Each number is 500 + 50 x the weight over its row's rms, rounded and kept within 0 to 999. Layers, rows and columns count from 0. Numbers have three digits each. The size before them is the row's rms in percent of the matrix's.

# layer 2 MLP up, 768x192, rms 0.0766, rows 431-575, columns 0-95
101:518437600531538415451499545482442550567476460481487502445477493455539420519498493454539524427506514486527547483487471516491461567561570512494535509378544511526577515541502514434471433535542464504438525473513578515507492520525442421513523541459592475442468546541551578460427490470464369482
098:435494444494484562463488617512493627520517528440580521576514522499513482575360483427519508462584519544513541403477576514479546464519536506468529429441452525496580391680549548522502484512573431492504556450477580496522574448580509499520602495467519440531429494478388562562482489520543496453
102:450498477467544456360614635437426466494465470479558512460520455507448556452525496419480463590451497474470542516444471569539442460485482495517485470470461458404489532338565442455508589531609552485527510478541485485545550496508539434548522464473496461469538521491452573522539488626560420475
104:498551493509446415403417558537432501563482598493471464462505529498507577523540508535562491522495450471539533502522509466546462511514476438497560422451552497593398571417520572421519512443470534427462481518531534505531461463547461496510518560448440535504534578453496457525463463624404472528
098:509473457519639455596574492493430512580499533477584525498463481501455523481415435480445534528455538486449454467558443427559576512540475522507478566506495604502523493522529668500414538504508419428435452410579552531486472440596467546479546560374434430535633469456432548477450494534500513443
094:536514420490508563497505562537414462477436563454448502406493469559551424498472539503499483607571454519440499565506472514537485506521587549396406441495428476505554573471515531494548455500567532550504552463526533569476536495540411473531509578446495475472581550532479557462449487514552578508
098:435518470506521451455467497489424638419490547501506546493501480515564496445511522424565537481484494443367480508573495405478524445436495541494520579403546556496504397489485447554558475580527525525422512375499498421537520464526484486504513493528543520531508590535457391585551517425547473503
096:468565513443414592462477477542555494522514412482467505501410478514422429453515432523548385508446524480541569559490431549429436436513593501401374459511513550547576467573550550451540470450504518574482469590514449527489480475541530564560450445530533487378545541557544600486564491525511486409
090:409437421465548493408498523442392396649486429427628442475474433519535504443470441487505515496522533617463528527555495476509422463517457474549514463468526456493546487524584547539447449484495508449453502491533482481539497532630495463389477437524501517385528462555446580547473512445510442474
098:519493571557480518537488538481469578582517438570515418565506431369496548470464518468558492561483427551527394490419553485408466439500392531481483549515497487538410425542503540528538480608451469446448440433403470410471480459514527543519422491504532562528527509595425424535568426533551555504
098:426634476606489579530458534557498497512489578508549478500579481587480529461468503532510482512560450500477467433528515477569474568574433555473567437420552442547529470436403518498449538505543387512525472501481489470613345508473443491443545477500448504576497544415519418523465460425474625493
101:498572483535582444445437503520447525474602441453505484463526524496445493414520412442541440540467609379484489563493466501484520464576480458518491600560485479523518510521484423554580441461491617554480450562532433499480504499611467518430508519523522481553502493489525471548501509540524493436
097:454556490422539547451456476548482495431443447497492499571420567530547562413509460602516529628477525509507512455491523549484586514410470480562481566519439483520438502470507473469588485489458460470539559513510453457480492441477440435472466539556612540586506503492447464505405527443510552492
103:543482507525534504526525442559555433538422376465468498522446488457536525503521465567516547474497564555629614535502512462528479514484503481440498623594548522521341504475537494453532540489550465486441446492559535506430490511526509456617484565541581454502573434450456531513491499467461464487
100:482471494542394396552424541468539510624540493515521472541475569480499479595498612445494412504533385472488590416549504522535484497500545470475536526536441643538400511545540559424498437485574535516557497410467544513433579543586533446436465546427433492535498475469522552546494575460510519474
098:478428482540566463440494527519496466507566519485584487496527419495505556503569457499483700542525499515552453438466569456558537518474405470494485521461550554516511416430464401447501414439466512450477412576522561475518483501511527469570602380460491465517525565451530438494501555495437507441
098:478498636424465533501560580570531479502524503464495440436414575449477542540393520525536449470496551450457411507451492477503546503502524439534544463497491525506473475518471498527548574524536492517551462518488500460455413544546474529470547461550441471610521461457528515478655534556506557353
098:424471421639495525554439420559546528520505458516394490560474518500551502520487512518539536499571473399497689500457568555431508533533447577524564413470507450543499446517452534526587543524516514581601492548508499474463400507538531542429506607475488496474658450531557465472508552437491441460
094:459567484594429513498442537438512544560562525428504440428607430495576491552522503470479450542536452603462552473462495471504518567566500555401490495505428537544574453592511505500506479472487504445467460461527524597538447470500438548464560444553527580499514514449535515498600451468538454496
096:505523549428562542395480498494466516551510490522470458506565467466427508539416432492478519505594486598412496513462500527472470502489528427452455465578477581560566482471509446557469448491500477499569433560529486497523474468469479433549516491515381492488502477502482441514460492453431525492
100:472608507514547526406511551466446522503561520469502445483440603601524543543551533504479623516484640484517413525498520576428514488553448534531410483453449479516479531524502455401475452605540546414477486570460533554496415474474527531444435494452473504374474490560556545398500537434394507508
109:482435538500488479511495492437431438511552458573495443467465465413529653393519487526468557447563536491483535481463506505503514505490479528528447439529517444492500408468529529450467550495481532457450500362483444530586487602472539495518489507532523456493524477537489410532510490496524564467
115:544562442461495551526467491457534564489478472575502528437507507480343435513536474574530447636497567494539446434524461479492499519512525527491439516495532516504455542527565479558502556451583560476422517500528513463527551496438501392399464475666525482585498525490532584452431465452498539466
097:592490462535406470518492561443478426520427458486497515562466547555553494462446509448412484490405504446443488566594532537501524472574518437595531532489504474519438499563581563468584577435603476494432496538495531439426529549575562406468512572457468425578459540512493507579502553532498552487
100:476441540445492499479491459480450527455528602524516493473505571484505333512442519579493425467570544483437525509536583512546452508459492412535501463538568549493468503513446473480592474466502571519490398472509420401464472450532533549432522535530463468533478419485454494561460412513516511497
100:415513530466428509478480459381535544489364462448496486463488549568466477513485547511519494521570506501468439519514558407498486531464474505416503520436535627507533513572509596471574467535475545468461457523471407448559514510359420528484535474544530466495483507580568499555557503450534476476
107:463482503506439578404495560528482455519482547525475560521550598417419471481410439544541551523501536556538605482544518492470500529511444412613391502489529456548582545513491435477514465476565492500470464495448494507532568474510463495484489450526499523494530480473522528449569454576486438470
097:569513589466558551476414588596492443505461534549570507449507515496472438521378384521572479564482403392511435417596530490527505499458525451496454503508384526507544453449409412584568500510489531386491466515488560484517426547511508502498559539548543491524524569577527383535569524447520471500
103:524476469503466559437477609440528476486439479499584515517482492474434532443528509542451481486403546469475446334443535510450573504505502478556491545542558526489560462450480537576428400471532515584448436572537577486441537460567605443499519477416530514490563503479470521532545445501586513502
108:485573553521465454520490487557471570522485523450465516541435475521537595432581533430427516498507487483492471478437498463431592525533512492428514592537548517519444571511498599414492449429581456523435534494517504456512563479599440493539537530459469558442565554505492525469549617503495470492
098:480515526522455407460450433530498548461469492508518508435448473492435635487503465535548556486511451369430345630468506517593525449513424488479456542475551462553525483457518453531553432462521536561504439504524506430537408557562448492550509479383514503475552445513544553479465550449495506522
103:551486530462580501456571450494531474561527410511473533466485582601567536516416510368468486499581471558485484495557575532440588439557461405498596518508511549504546597468510584505527550494499555465570441444532556537513496546504494556537562508496493477491486484540508548519431492465516554451
111:469510547469483520542532474524542572453547433491484474491477493549588453437420504513464482515503490533450661505438458563477346588418459448470465566418511522461555484500560436534512450468497465474490516578547452541474431498542464526476429541428402540500523521474497521551496546474536503468
095:515551519472497507447473478419412503487530456520517485472525503459503492551630509498447563443545587549615464524502491439545497441513551422451557516407445436470535453480514444411541617503507547472489573519480470437497541629498507463548541541482465557435502515514459559414512459526461483449
091:409520485599471551534512443517521568477495484624544531520633552534497526419539439519518542512483466521450567491513417555492567531464479502482572599499478538485495498509465484503478437522573532568388540457551489439541486555557509466492565503454538524607375518506451566508517502593432449481
098:556530566500491592474442479493445560487401415507533375527473580554414530456488560474612542484530557562615561580474609449507494492499452526520450493502516448507379483431567454538544469500479487523501450534477428530416522489485524531540529505523454474501479567495476499466503510480476459420
092:466488540499524537413598468516452570531505470568509564497449523510553440489538601468480537464568483566504555527399441450564457479473465507458404435557538479495541544560595500519494451498438437566480412468474561538507528419524545458494550455480526509524517442539524517433480546604545608496
093:424556530538479508581535461492478535470491499514476579521450514496522444512461464619478549525588483538566600557445488479550443488614503420486547531513470446573524601487463519499432444523420459508511584529501507398467439566510549512503581630559519466444506552570434552538441513491552391554
105:404501493489544564548437378566487470490495523470511475547441489428450577526538544499442599453521474537498530525412563436511553521452593399544405431532542490491400484400561498445513448472488550412526560540508564499562504493415580495500479490451490526460461497457567548555491466453449486481
094:423507457530512524530475562501474483470517479475551463507468565516549482519483498443441498564554517409618500481469580555567572513495488491484491485528504511394512514522552550492434539520470456626469588576653443505400530520577462459468495462529480565525442527610475529539458557463529519427
104:479546461443561461471389540595488491527420517533546507482435523432486465490379513503441532586536504531480417468514426483535526501469508450472472600497485481455411496482603506453535505436526422487520589461439528500522456445586567541490489540447512482502560498507620490474524506427460493524
096:472524517438541519537631534460454561533505488455435502509550498550492545439441438459505547464515452454520552496451405558519495497495509563440444545498536524534571485507506538480464409478518522539554549514545595464518489625533491561472402533399431462460506618464441521537546528413483519478
096:507599394544489526424547497482503507504458545604590440544475553544487543400621587530435528558426504517492533418513524512458519550489542434467540506474497487550511521490599458425537509469561483433512553514547387488584497522506529454452456476477353465522486501409519496382587512447540471518
095:543487385466482548508602543477532531481565535481506493399433439450515518499626556522469517518538475473496524540515560465457432589557457499599525520544510477505563559445568432421554455542492522612528511523471543462564431460416612514535439506414529523501541443420569487443556494524496463478
104:555443528462451462439467517492528562480477494545468535454477466474456501395469540489433493449469545614453563444552503471401463471454447508529577565439483518471544519545637445515587536559549590507511444438459554579544550600518483564526562551504526461457456460509415525454421483550452470439
101:527528499477436464465569468570453455445531520496487480523541453531482442494604552496572476433485463517497565455462438517447564607575486502414530537459536463424442569505490507497455528563479482514396466451506419530477603373518385436511530562424483574505406470497528544518525498505421553504
100:491574540536531439456520489492489529491518453564541381494488427477612402541537463482555495485566524514439548515551480447446498584433530463508495508459572542618517449499473460517611454428459471521405518551537515500477472467492427416493482480466532586466529531457459503538470502433577503531
094:543521519542453438474529508526585503525474492499585414485555502442613502531482498552470501390483500463539591430566548432517469473581480520536458437549568429498485552496561455556566495562458443459470547498498337499486523538497539439415461524452531510516479534553516542309417546566542431482
103:555527492503582507590483484516548451449520575595584464525505451480528480526426536489554524478567470628463511520500471599493484437482537473607463493469527570580493493460525512502484596525420529473560507487566477524517524599512520450475534569494519479570543502449505465450565415425577486530
096:421526582453403562483587590451527576462527519509494512516450510545457574513368561479462526551451410537510445454544518536489569603520492490395524581519467536523492595408516458534495577450519536531448495531518491467557563456483454516444488521492581503491565536452430464488399491489476497556
097:521492458400501540575484494364477492472536536454528499592459487559545508457505457405525515546478500476430504450551538566466477561473481441453508532458516431493523513404435549505460569490625504472491505560491461531619412466538512539559493517474513559442431548479517401488478539419457539443
104:416497553500404540515543513457439396444505510510549488564460533500454455527519483437504512508505533384459448511574472512448518561590450433519538414515404481446444469492532458508602453627498567469572459385532527534552519458496436537467521515459419556559469510554481442491513446564521422480
110:538559539522424504538567604499529498483518479509520429526478470454498540504482452496441478562522399514541564484476564457422470409396519541378496557535538527506491459427444485473525548477538490459510503504449444595568554420532500531525467550488585533446499543538440557472628487502420434501
097:365654562405440520562526497466575599522523491551563476596561526456604437490486496526543436546419420486483528483485500484488437511502570550400430483535498504543473531535543515522505482533523489578508548466491485349555629501542439483457531603445448528472531502525527468440498471387407495514
103:451506581570550513614433405340497533533471511381399370572459490482555404445448548456394450547507534506387512528493462462511466460540572448537430543522591489515436562479554473514491538450466537519501541532567445582531530464539418481426456542518470477533600467528499534590482475527543488451
099:459406548491517496382409548500492545663452471522529505476459445508395545558558588488469539617518515526505519480481515461522523472516515485476542547545453527522482572477553530482494421438522541532474419430484549520547533541546488478576525504593490485528447411540479546494422505426522430546
103:512530454465517517450572568486589494487440493456546461442573482531483580483574510505488524419497602514552505583432559516488526444472477542460486530399509423501547459446518495469503464544611576444440443467508587502477523511441442473562397432472416523551458523508541566381456511464581489471
100:557498515439526530593557595460449474543469564599644448542473502520555544498493500536507465528521520542532519420522524493512478472552441466511447568477423435535516528426558360450502584416527512486456513478550429488480623570449457542517463512465488476573516485528483397355501497523429448469
100:606450468509424487425478580483550438539419474478515473445436483462539427481502574547498490520503439556568555476464569438524502440487464517484597468526459487488570503441557556576445506519517489611403476434439583485535562506400437502468517513527619424502527455523534567430543482479474493495
100:495489504625554575426504520435437504503457444558417532533500512524460436500534450498517522509488480612509468399522545521522524566478571540510410524472573436515582540562488533417508514450560397531510460507570482508515528467520543519493553524460517585437418499496459466535549455415391481558
102:457430519495409490539496383482453536421516541550487423554500453462491500553368508441571515535507480510465428511420524488429416481516488504455471554411476486527391515514534521467513443521469519534482451534548508454487532523601503563551519566512561399436491450601499443504649484448481496493
100:498551510502451542524579492566482475581555424491554564448587548517499513509530532487458462493393473477543528512552506408492501565564454528541439541501519519469517559518515558442510500489499490465369543535456500442419448498596551427484499485479604388485506467557399508458551458517448499439
098:491577446529504511523493380449554596508520605477518523418450436524508536426503497552439496433526485517509506492393496528427484488479615511550474431477469462444487490435502450509466497491478447455476441403561404405397481526514516480468504537553536485506515456507563586474529539550476539485
102:492490584473555512426579584503476464531560585450473483492496560521521514476561542483500474566516457508629527522458527475461559451635493404602491485502485441506533465482508571546490519383465442526480456456528500499565594517525458426495492535476509573535543576404507491480452457530488562435
093:560569538394490531515540425499476537497532532547499524467513518477575521519477545574495422550536431433593426485424638509555532466528576551351488498543484406571478544475513490529543526437495497477522540494469431496430477478448528436505542493526573563481447547503548484435460492488427486594
094:564453552436549528479608621484483535511591513530508559403522522486527570489474518434478453491522615629451526417545478452518549505471498488581584528461489477544439467478472470411435546460463453468507544496512558482519485495559508446565509546451472562402401564487603511411542465536501544467
118:531535410605624491468538528475561437565456484531490459487428482468549524586462512640513454487529531540495428553471448516526550431499566563461507581440564484576522579392444393440527618536557429445509466572486460480526500556526503454497416452513421483505470504532459536391458524480483521489
092:519482460427466411428469482504503390545417450506478521489431582488442535422493486488545488460521472469465611536509495478568498489498541451616498514503568496418567514541541438496514479593476507537443557498528545486538533501582515471511416582502574502539444580535480559510409606453542463451
100:498519488502442551484533509509470450509407429486407484443455511528415470544450451479517568591517483501545490545524512540493515541541509525628432474396540551504511555542506534454597485572513453495436564554568508494517363530549489398412565537445413527510483464509506513583571501438476436473
101:509525514467590498492519582442479471471487522491544573548534507521433428596488536524531509468528603463572544438395593431515481571491591445492475451376527466477439539470466518488496563439556541474532502454541459506576517432503503513496477550501512461458566501448434504448444539446489504470
114:418477546520501454465528508481617552439558490473544476448431556486378488459511578535532469506536573443459509466446456492521532519497453454553475488536485461466583568490481498611516487451568498550510505547532462524548449580488472556526454494622543526602465526479472501564572423526486497512
098:536474517506445547559458467526427524440471529517472491488455398466572540555587558412512461487427465506419383545407512549436556586454528538533585476514480404558517466530551468513490542586549460473539541515588507551545530548535418514437544536431542416560439566436528434548487447466542472498
097:500569447539548516487534486434493399506491420349506490484559508537539527412530453470504488579520523578547430522607472507557481613563521543432491476451582538473409511578484481517493452504567458521492511356488438414475522497516516459468468458409479522531524507401491536569540444481509518529
093:449490420553480464482469536480529496459471474464464405479462521488595512481526552597512543518538574481545399541494488466419511560410470552478516566403512452648599510481463446541527516431535528492560498527478525533448487595546450473525450506527422460465488509536516438499568437519459481447
093:450504464619593505504524493549509408560494598499615395490443480518574547476462530589513527454501441465496456525447522546605409530496536477489558579440520487579501580505462523504518475473496432506489452523483448509493486474575517477457528411451399413474591657357511541531545500414504556421
119:473532559529547464488560464558529497508505455465461543513449520539504553465426482477466578503534417475382345451524440589451494484563529475434384517530641482536481527476497543491539447518502418519478571580520475419494412375517459468487591500518466535431502479591557585515550588474392559553
101:589513463482520547493597521444548470552529493473505482510499497522510547444472512519509485549524504497460430469457524528476483643519455558438431406479491496491511461506559546531484543509568576414546689441473387519529479498584505540524536525471556532469517492416504540480512500540487492455
098:544502558422406425550497508470474511543590538489459548524541495453559513568428633483523488490495536612474508489437475507475480438543513575555499568501486449573498551453549413511459522405537578526495456392456512585425469497544494507530547530409503495477502424501458562548438543567510458493
095:621458483437529462534536490541394440559526404371531424445467475455608514419547566506554545582497501431548519521486470450502525445547499546441519489515623435566526422427492474531543567527526559575462497456571543516457531530510528524517475474483518430545479525521600501496471492487507463440
100:489461588401480456448484592469404428478519636539488408513453443599475458455448490421540524422496471483559541452473550506609514450367452409502584476487479486502530537481427525624539472463527444521485481546583506493492508552511488491581500479487428552515466514461549536492543593535465534466
098:449515515494512585414421479464422526548543483490488490458494462535462454459468475536527520479488546538490455482519468485522633512503589539541533554504515569526486550568499462417572497424518514427437511417470420443520576513438420496499567609466553467512487525523400472540504532485564427480
105:448497527525532493462501587489468406458411382416547590431421544581507477446462502475431476441577501477512498482478519503480477475498539476576494536437453541556494510454481517487459560447475524556471560509562452461482464523530390510566506469453638479506524527515576489587517551493487452466
099:498541517450483625469542617514468464470546507474528552514463526424528502482362563469539502525500460522514553548490478486469465515486454466478524508396460540500499616448526513524527575548427438472579549411509501517553526467469505404383612497408550573505560519497452453435510560515440516523
101:545538475481508529512650462474554478510493493477460523525445483452648487459509464392491533524546493491515433499497502543539454443626414591495512448545431568424489551551469555437436485500546497531541455496473594457486542509483483480525423478506566474539509529541476548516533558492520474526
098:476449528528533503522469495431400491483516578560432431487493572508407454542527571545478584505512549528529365534426533503520509405513517508524492500550462550496600491505528479543501613469520487443470472510512504479506542509607535524454521472484593510505527393526443489496517485545503551531
103:458468523509445566466560443533489552570512433585618475558544515446548423498470496489430418497562556566508533535545504535422520521463385492474568510472481508413549426585436521468506502426578536460512588478401505359526423587566498432502552443502445457498502489502479431461522516478432537557
105:484471501482370533551415469351508453445460436563508436540412449493421469546515442530393531533579545574523496516389548519546392500538593514474531479511437539547630480538468471463497512549522460451444496617481577595512472475583592491461591508603458372492494551538461471457420480471495489535
100:532452483573515417588473509485461479598586529443401525452434563577521480488491460427485498549468564430448463570519450493560450467395530549437473455484509505535522559485445527488530562471493508428508441543471477506452547513525524459492535594504526509492614461598563502471435468498571486470
106:450591410458471461453542488522495482564513539538458470515496563499496483404529543457443557470577572518555498541495428523526508430562468430517469494434568541392484438489535433372649546457560560584480511550467413525512504533498540411555559496509542537478508525514438495438523485569523526463
102:486499525573551544512484492504508515585500496500506513500513441484554447450489412483499476558482510503456445526495514401372446520549560408410454479522489485579441506474460457494508458542575452594494519508485459526413464463529502454499442587396458445508547505506485512555577452389544448535
113:457543483623533452411534508556485436507567453497472493556503532533493489495476578528436429362534463507352532514452482487482595480463528508423438495578546471510489570463463537399566429531528577474509576413453531439538521589474476591520528455485553422580514483509479518491505492502542507504
107:495547471461558502420474441502371480578525470526528469587465445422459552488515514495427461470549569484580536443559472500404542552534479475539507495467550480391481496444439426548503499527540589612426504559535530486389455456496539537463479497524544523502445508558504445501498512477446432420
100:472528440552565651499506466480525497568543513461519442501392484490418563578520426496466452452524580536453455418468484516517532544559479538630432490412553495569529508545478547505572416477469468443515590544527499443552507506435549498461475607486439442438508533494491523567445464424543383591
101:546525584454496580499589531557474544487540477494565431459548483481478369489502638454543436470446519471437449567630426482559510378582485520477422510516522546485507586489407484473539522454526523461601534503506557443459516518426462455494539539560542552466478566539569470571479518499485583528
094:531497494455529487419518503524513542529540448461426495477499468516484535413424572531443576426510537439536431467496445513558512484564566499441415511556581493596489461439497486441506528518467489516561485499455502478455389411504484520419483482571587481411560497633450422451454550546607557466
108:507450458522442569571514497505485453470477511471543508507481469432504489446606494485541437460461530448513536482415507566474440560513491443459469490432620404523508499455469483464555558475619464493570533478464514450534526552484510521563500454556526480470528521475373605492592451498584447521
102:473445515409470478453535462514494495543490609546460492436532476523491528516523487477488502459420477572436436605488536456501554449555498563508521530502514476460409513415461575514523434554533482420441496600486530517466478407516415496447496445538482500524511483522396621463464523466538545494
097:492483529513505551511548556554416568375527446521542532470503515504522558469473526497492534516585492543500465468464470480468532501499515545397412446513557478526526498508431609564539493412483489412485414546551521552500577456435505507566460521382522471484456593447651520466570514541467518403
093:368543503552467419495434447519508529465524514431521515468517448534514559513493448469493510607501405510502454561562551493519491415444499554497434590479419466480512461465583498505489432464446509473456457462481442511462515388659547449390547567504447585560470606484513538465520550534438505427
091:412454455565596444520460506508526375507478446558594533564556496462601482495498504461511475491602516472523460521571530513512463442592543431416549481540475499514434563484429490530499535531486519480425534426467541557520463492512610504441497499455477588511520459477483455495569463443551456466
109:433414535532466506545519517422483578548535487467539473441385433505552588505561589456473489511502510383522519518422505543620576483539460466506427523480455506481445575451568562580584392496529562531523463451502537494515563501413511520537503501491476484477538496531508508498394421496529531460
102:421514516593429481458483485557452563589433458523525473502554424469559435506446503452500486473435567427396479499495479466422556386423554559464426557550635525523516493535499502551540459519525468444430533383499512487588480448540534498501496470463495526556566441509533401510593509450507522533
103:507543382557470493547481503531610441562574448495413568496485461572462500566502501485515428473552544523473573416507487503523505501494490528533438425485509517478543522455558481475499493460577512500508473450450560524532552440542450431426537486640565478532578536511491465538466518534553503536
101:383462532514496515426476544611525493548507394429521539579528483489449431517572475529489515440512433484539483485462516472545483514571543521559472495554467461553489491457503560429480524519475443503476531484532428570557528561516462490507539505414487451525424557501511543468506530437409529528
100:475536429404575521439631433512558477580575474497533532499481527596463535572499487482489443424421508518501492438494523472505492493545479480442615510500589465555466519494461442438487489556489483482436461498452560604447546539587455483496424455431419463539501599473468473423435524475540450508
093:460574519412422637473669476455485356462521523436509521497484543473404465436541483495460543489491477474529427510494536510434484443547478485448460476505501518566529493482448518570404621418482573493486481550435434528466597498550473430546481451542518510487586477507522599484497523460540471557
098:525469486491508433414521511490445458540555383526557489492491421481519482418495523434567538444582618578533505402432601480453496612496419507431513505569574443535538550463483525472521479504443450450467489476506525491492517572557494518420459500481480462519537502458522449456511493581522473526
099:531510559513432498514494567452578519376461617524504545489457527551493495491385484543421497410515510424503448478527544448616556466600444592466508454540497500490501602537519498505456457410479596422536496513450529467526394554528494429539549552601539453444516528542541457473569503561489555510
097:483512413475561561575532569550428528498513373458598432430467519534460467499502572521353529531486475596427493502544484474533503515435467525569580599551474545518412561402495505407501446445482555567408549540395421536471476466475486449517457484523526568560475508522483506511511567553505479533
098:449571561410525587519532615522540625534488479459436515466447518518463621541615601427505483508408461475519475466502486420514454511540487558550411479522418506535455566556474477488484478523492384545495487582452586506552413488496418494485463482438541470518513512432542607432547520522557535488
095:514440549528479423490505450460479585458545498466470406453516356566474426538471495538569430478555501545473550488541532499448421425506497504520477581613565457547500440462480399485434451459472504539431435527533556575502430539464431560519520567642476573443532510508526419549540507503489427490
103:500556472513504590413482404451507541432454534504489406522506483571511471500426453555579465604536466486495580483585514463457501539509470398404502503548548566521548542581553494500547466448507457523460462405486552432502637558537516446502580401606483520556611469408480485462458438463408463524
098:464483502503473456504537411480433493601523525536428433439490440480532560398414516528443470451574446593521504466540447505542503420534492454494547540433501533525485503509527494525461548522557515536413525435425540430407473465490569537460466476417578475555524524510616457486573548491353530531
103:603461422405539502447526520582451520498485455378433476491503444519447478451551513515467500515466498452434462487576585423501558489592522540589442507445474492478446484453472538505543479443536447533491435538513500566566497552540447489496501493470410502505557514472505534582587481516464467507
097:360483535558440505511435451372414438454555570509523507523497444514401487484446447471521533505532461481537436562469544585487472469490462488479677540453491527503418443542477559514479353435583572511509526455579416525582543430441472477510546556469477501553507505526535458555531462472475493488
101:593599490429523485580551514480440351432419493482462428479420529498377495481419501482537484478608523511518535481402452522510520658376507555410531503491598541489621453462565521480487540569575462509444496518541554556417557491420541495523469449417496427536558503503489538549443500484570543436
102:480535535561471505489435490516437588484444488491486502442449440399445453516501486509541555456489559506537467474487505504502549564546465509438574378532514403558468489477501585489501432487533606558417496505428540481574535574472469511497466513530594472515441528491482483431483497505517433515
094:499502443525469496458606527479603504514520536437511519531562429529490550465563479481515490553523551454524479600453536547613498523591585443529586548426575490572415411522380527448518487467555596476480507546472489523490582488469504559477404519504554505482581403506417514453524542472568497476
094:528442424506504388455507524417515507433508518511458490465485587423441505464472467469451406485481466427454486397503472494530439516465548570458502447509581460572436500532511463422590439494573497560467454461568537555489473553564583488491517445457460444565559541499536452577469397512535473539
104:428469519478450637529426561494469546539625394550505406440439435496571430563488502500521502508566527543456493425474494526593496591499508547564577476508562464556477443502532411458468394402473493462481441571531548511569416466451520403473473486507542458451454527449474493476436468442481508463
090:500518604463508437487543505475504465584462555485497471516452483496424397379376437501485491499507579549510475486419480434541535458504499476527483522468488574519581465513399446566511487569577598541556531484459512554507444450592511577477495496507409518425468497521552455511466529414427569484
103:476450503468454514513515517464584536525528534578516525497536527520509470545426490523421480465512555512476556403392544563529458485514506467628535441469568638537413591526419465462464484515515494483453459515500527528529430463503553487403535534499570530481587374495527490459496480474515553509
097:525468514463469527518570509405487452461456540498406511513449514537615468549538474566537431484456557494500513532519445538422578432517485601353446581503502459512570481478508467541533480487568444523454491461464493505527473502481447596521585543460439488545456519507500512565447510456551544491
116:453506497506499580580517479527467465494528574451440481513457434379524509549512585508465555456500545501485484540500564628535537490518462539512534385549524555526504443542582471473435509483518567456552534543554525413584393443619529508429492569525421422608503444586463573480515463557569483512
095:518528502515450491481494467459464414512417485494481435464454497560483413587416431538522494424552465617454444478547482445479448440498488532527486533450479416577474553533562460456558500561519375497475512558447478514409454610463529500510465504579562437397484523552478425474470537571496449467
094:526480532441580583425546481497486457495538482553474531415532477550419533520517477404528441498592441487581525499409492439500448500476507473536566441443534477568498496549553494533492558476445459406462544489469507509514446538491511425508512504509549465444505468551543488393498637590501486494
096:579519555514517464473460609519506466558524433572548485379494494633459485504495496468589521572466536500474494485425476582592461436507445474525474519550429504544426436477465553519497507464635560528580463459540516396440586547536577439529518525509490491548522522506505464508500512428496525415
099:520438443430546471496498486541543548522511503524467468485546435481540509515518557553581550512571523532464416496518528575485351549542445489504502582563426525556564460471566551460549583476602547650546495517504513392405520447451503438405543562498455492534488488572461488544598453505466511523
097:491502497463516595423514558507462417562491482408522468456424470556409488465492427496539577474577466492468465421573470508571554508565486493550546499526514561455573420552522538621462553492501474453445522527478524446531468508437357447535611521467383427630579425431403555525510530429585421456
103:505473594422409541476612505488492462399652465575360545455486425530551390569562494451507557493480467506486480526493512526470526489559517439482545438482473461419482470485473492529506432510528539469448445444470481603533466494420457504492471571452494541485521476574562557497526518608572519428
094:528457527489483434536459568454511508405539485524530472505505536366579500531554475474530570568436587470489572510445477573415501505419522566473508472515479491580558538461448590476487502521509506573501496480503519557415402490473498459527480518435413478338492504537473439497494547484496458500
102:516418603533427455403580411471508486503631454514437568557486480453529504484488549573520476539566456499515617454489512519504535595561539522550493481467438441521606486478520603473535407469530498504556477504470447416480524531447415520470465481598559484466451498549561611493479512530559498493
101:490527440438460507417489535426474535526582437568413454468426620484465502491652591497436524510444496524489542530497507454498497544473399528510550516396483468454495445494428591421585439501487509518489400507388493414523442569543485466377575491465501553574537466513462594474528569476515589556
095:545523474484499486508574510558457466457506410491429497433563511397401533505424514446550430506509478538462607461478450523568403452481613593572566436479560402582525484519460539570497505438432459510473532486448510454590484536524506438474468456507514497533393545512538578535594541457458484502
102:464556496485621567451489611467494554420519474447502491574527513471503474465507546487474496531522475467508430535408479516445469504428440501558445519505541593531480461488503531456542409505526496500467437547410475541563496359547547490531518498393542538530478453490522506481473519534539514483
108:527487491487522430483481443460592483530544456567448472455415531443356517517613526533492542439432577475480570428549557490495557458469493495578477528546536448547490580497539547524412455515522496462407472519479504510534485459542474431551456541464473447498419412338462602552415532503529460540
098:496442481486496526455566514414474507528550508492509576484355553495500405559471550470510493431463641508487595446489598448566560519486427513607421604496506430499495518491529461478467454422530554588532546510446454443483514501586413406477462432486504500536502519460516512410518524522412504497
103:417507554539555514409481494555519504544461494547450520469469419442535466505550541495386589442516502491487489457526499581548476522451528443565508535549541566417511485436561582481516532473523490509570556450487545439554451605489509506520434473429547512502459506457541534598540435502508479503
102:530582531539535489417483481492517444509513439447422484508499377497441500473552554506489476470486616433570569435444504528592471487486394462640440462525549463464404425481537537382494437493469531427513486508542538571505479518498518482512485538461593563521519553562476543461502494432436496492
097:546474503437446550415413549419446541504507424599572486423472483549526438489471477433623464505523533547502442444536434557513498446516503537436543520517579470428470454437500532449465535569501475546540540471475460494555437433521540456435501520488595407483476566528448576496498540473491563434
096:462549470567506528473485509507466419438562413408519436532428488519546492565571510510492485456546458513504614481525474460513519616441513507575519429517493522525530485490520538611485500532484546556477458454600532525507666452444556492404528508515590471544534366515427491540511463532481469359
099:472494577547576472464486495451520451487484486488508505542542534502450541436536531537454526561408518486491518505494530458516481511614456479515482595564566551510488546503502532486502444426546422507451541408475472536528539491467422446590522442629488499505490454565535572404557533460416516565
098:464429468488551523550442604464553506453560470612496474537390492498505574510528589555585497435512421431477465489547530416446456469529418559513518447512441596428580330502534510510588437500534427421558541546471489501482484461546503479456457520444474467587437447478529536464530439536551433448
093:516570533541515539450475505464519488570494544421475608531504445447481557539535508544393536551533529482501541508466369511493491447459460460490570516528535520565420520443560500525533514383488570485416474490466458474422476599507442399467539434559446505533488541473456462443425432568535594478
103:477521460416434502470516518516559557468500431535473486545532395452465452549400543448455582497550452570549531495528529577475526436549475474539551560378563498436480535420492485569570478491522520436437535531552510526514565483510514481457618459503618492533415538595489459463618481517510524492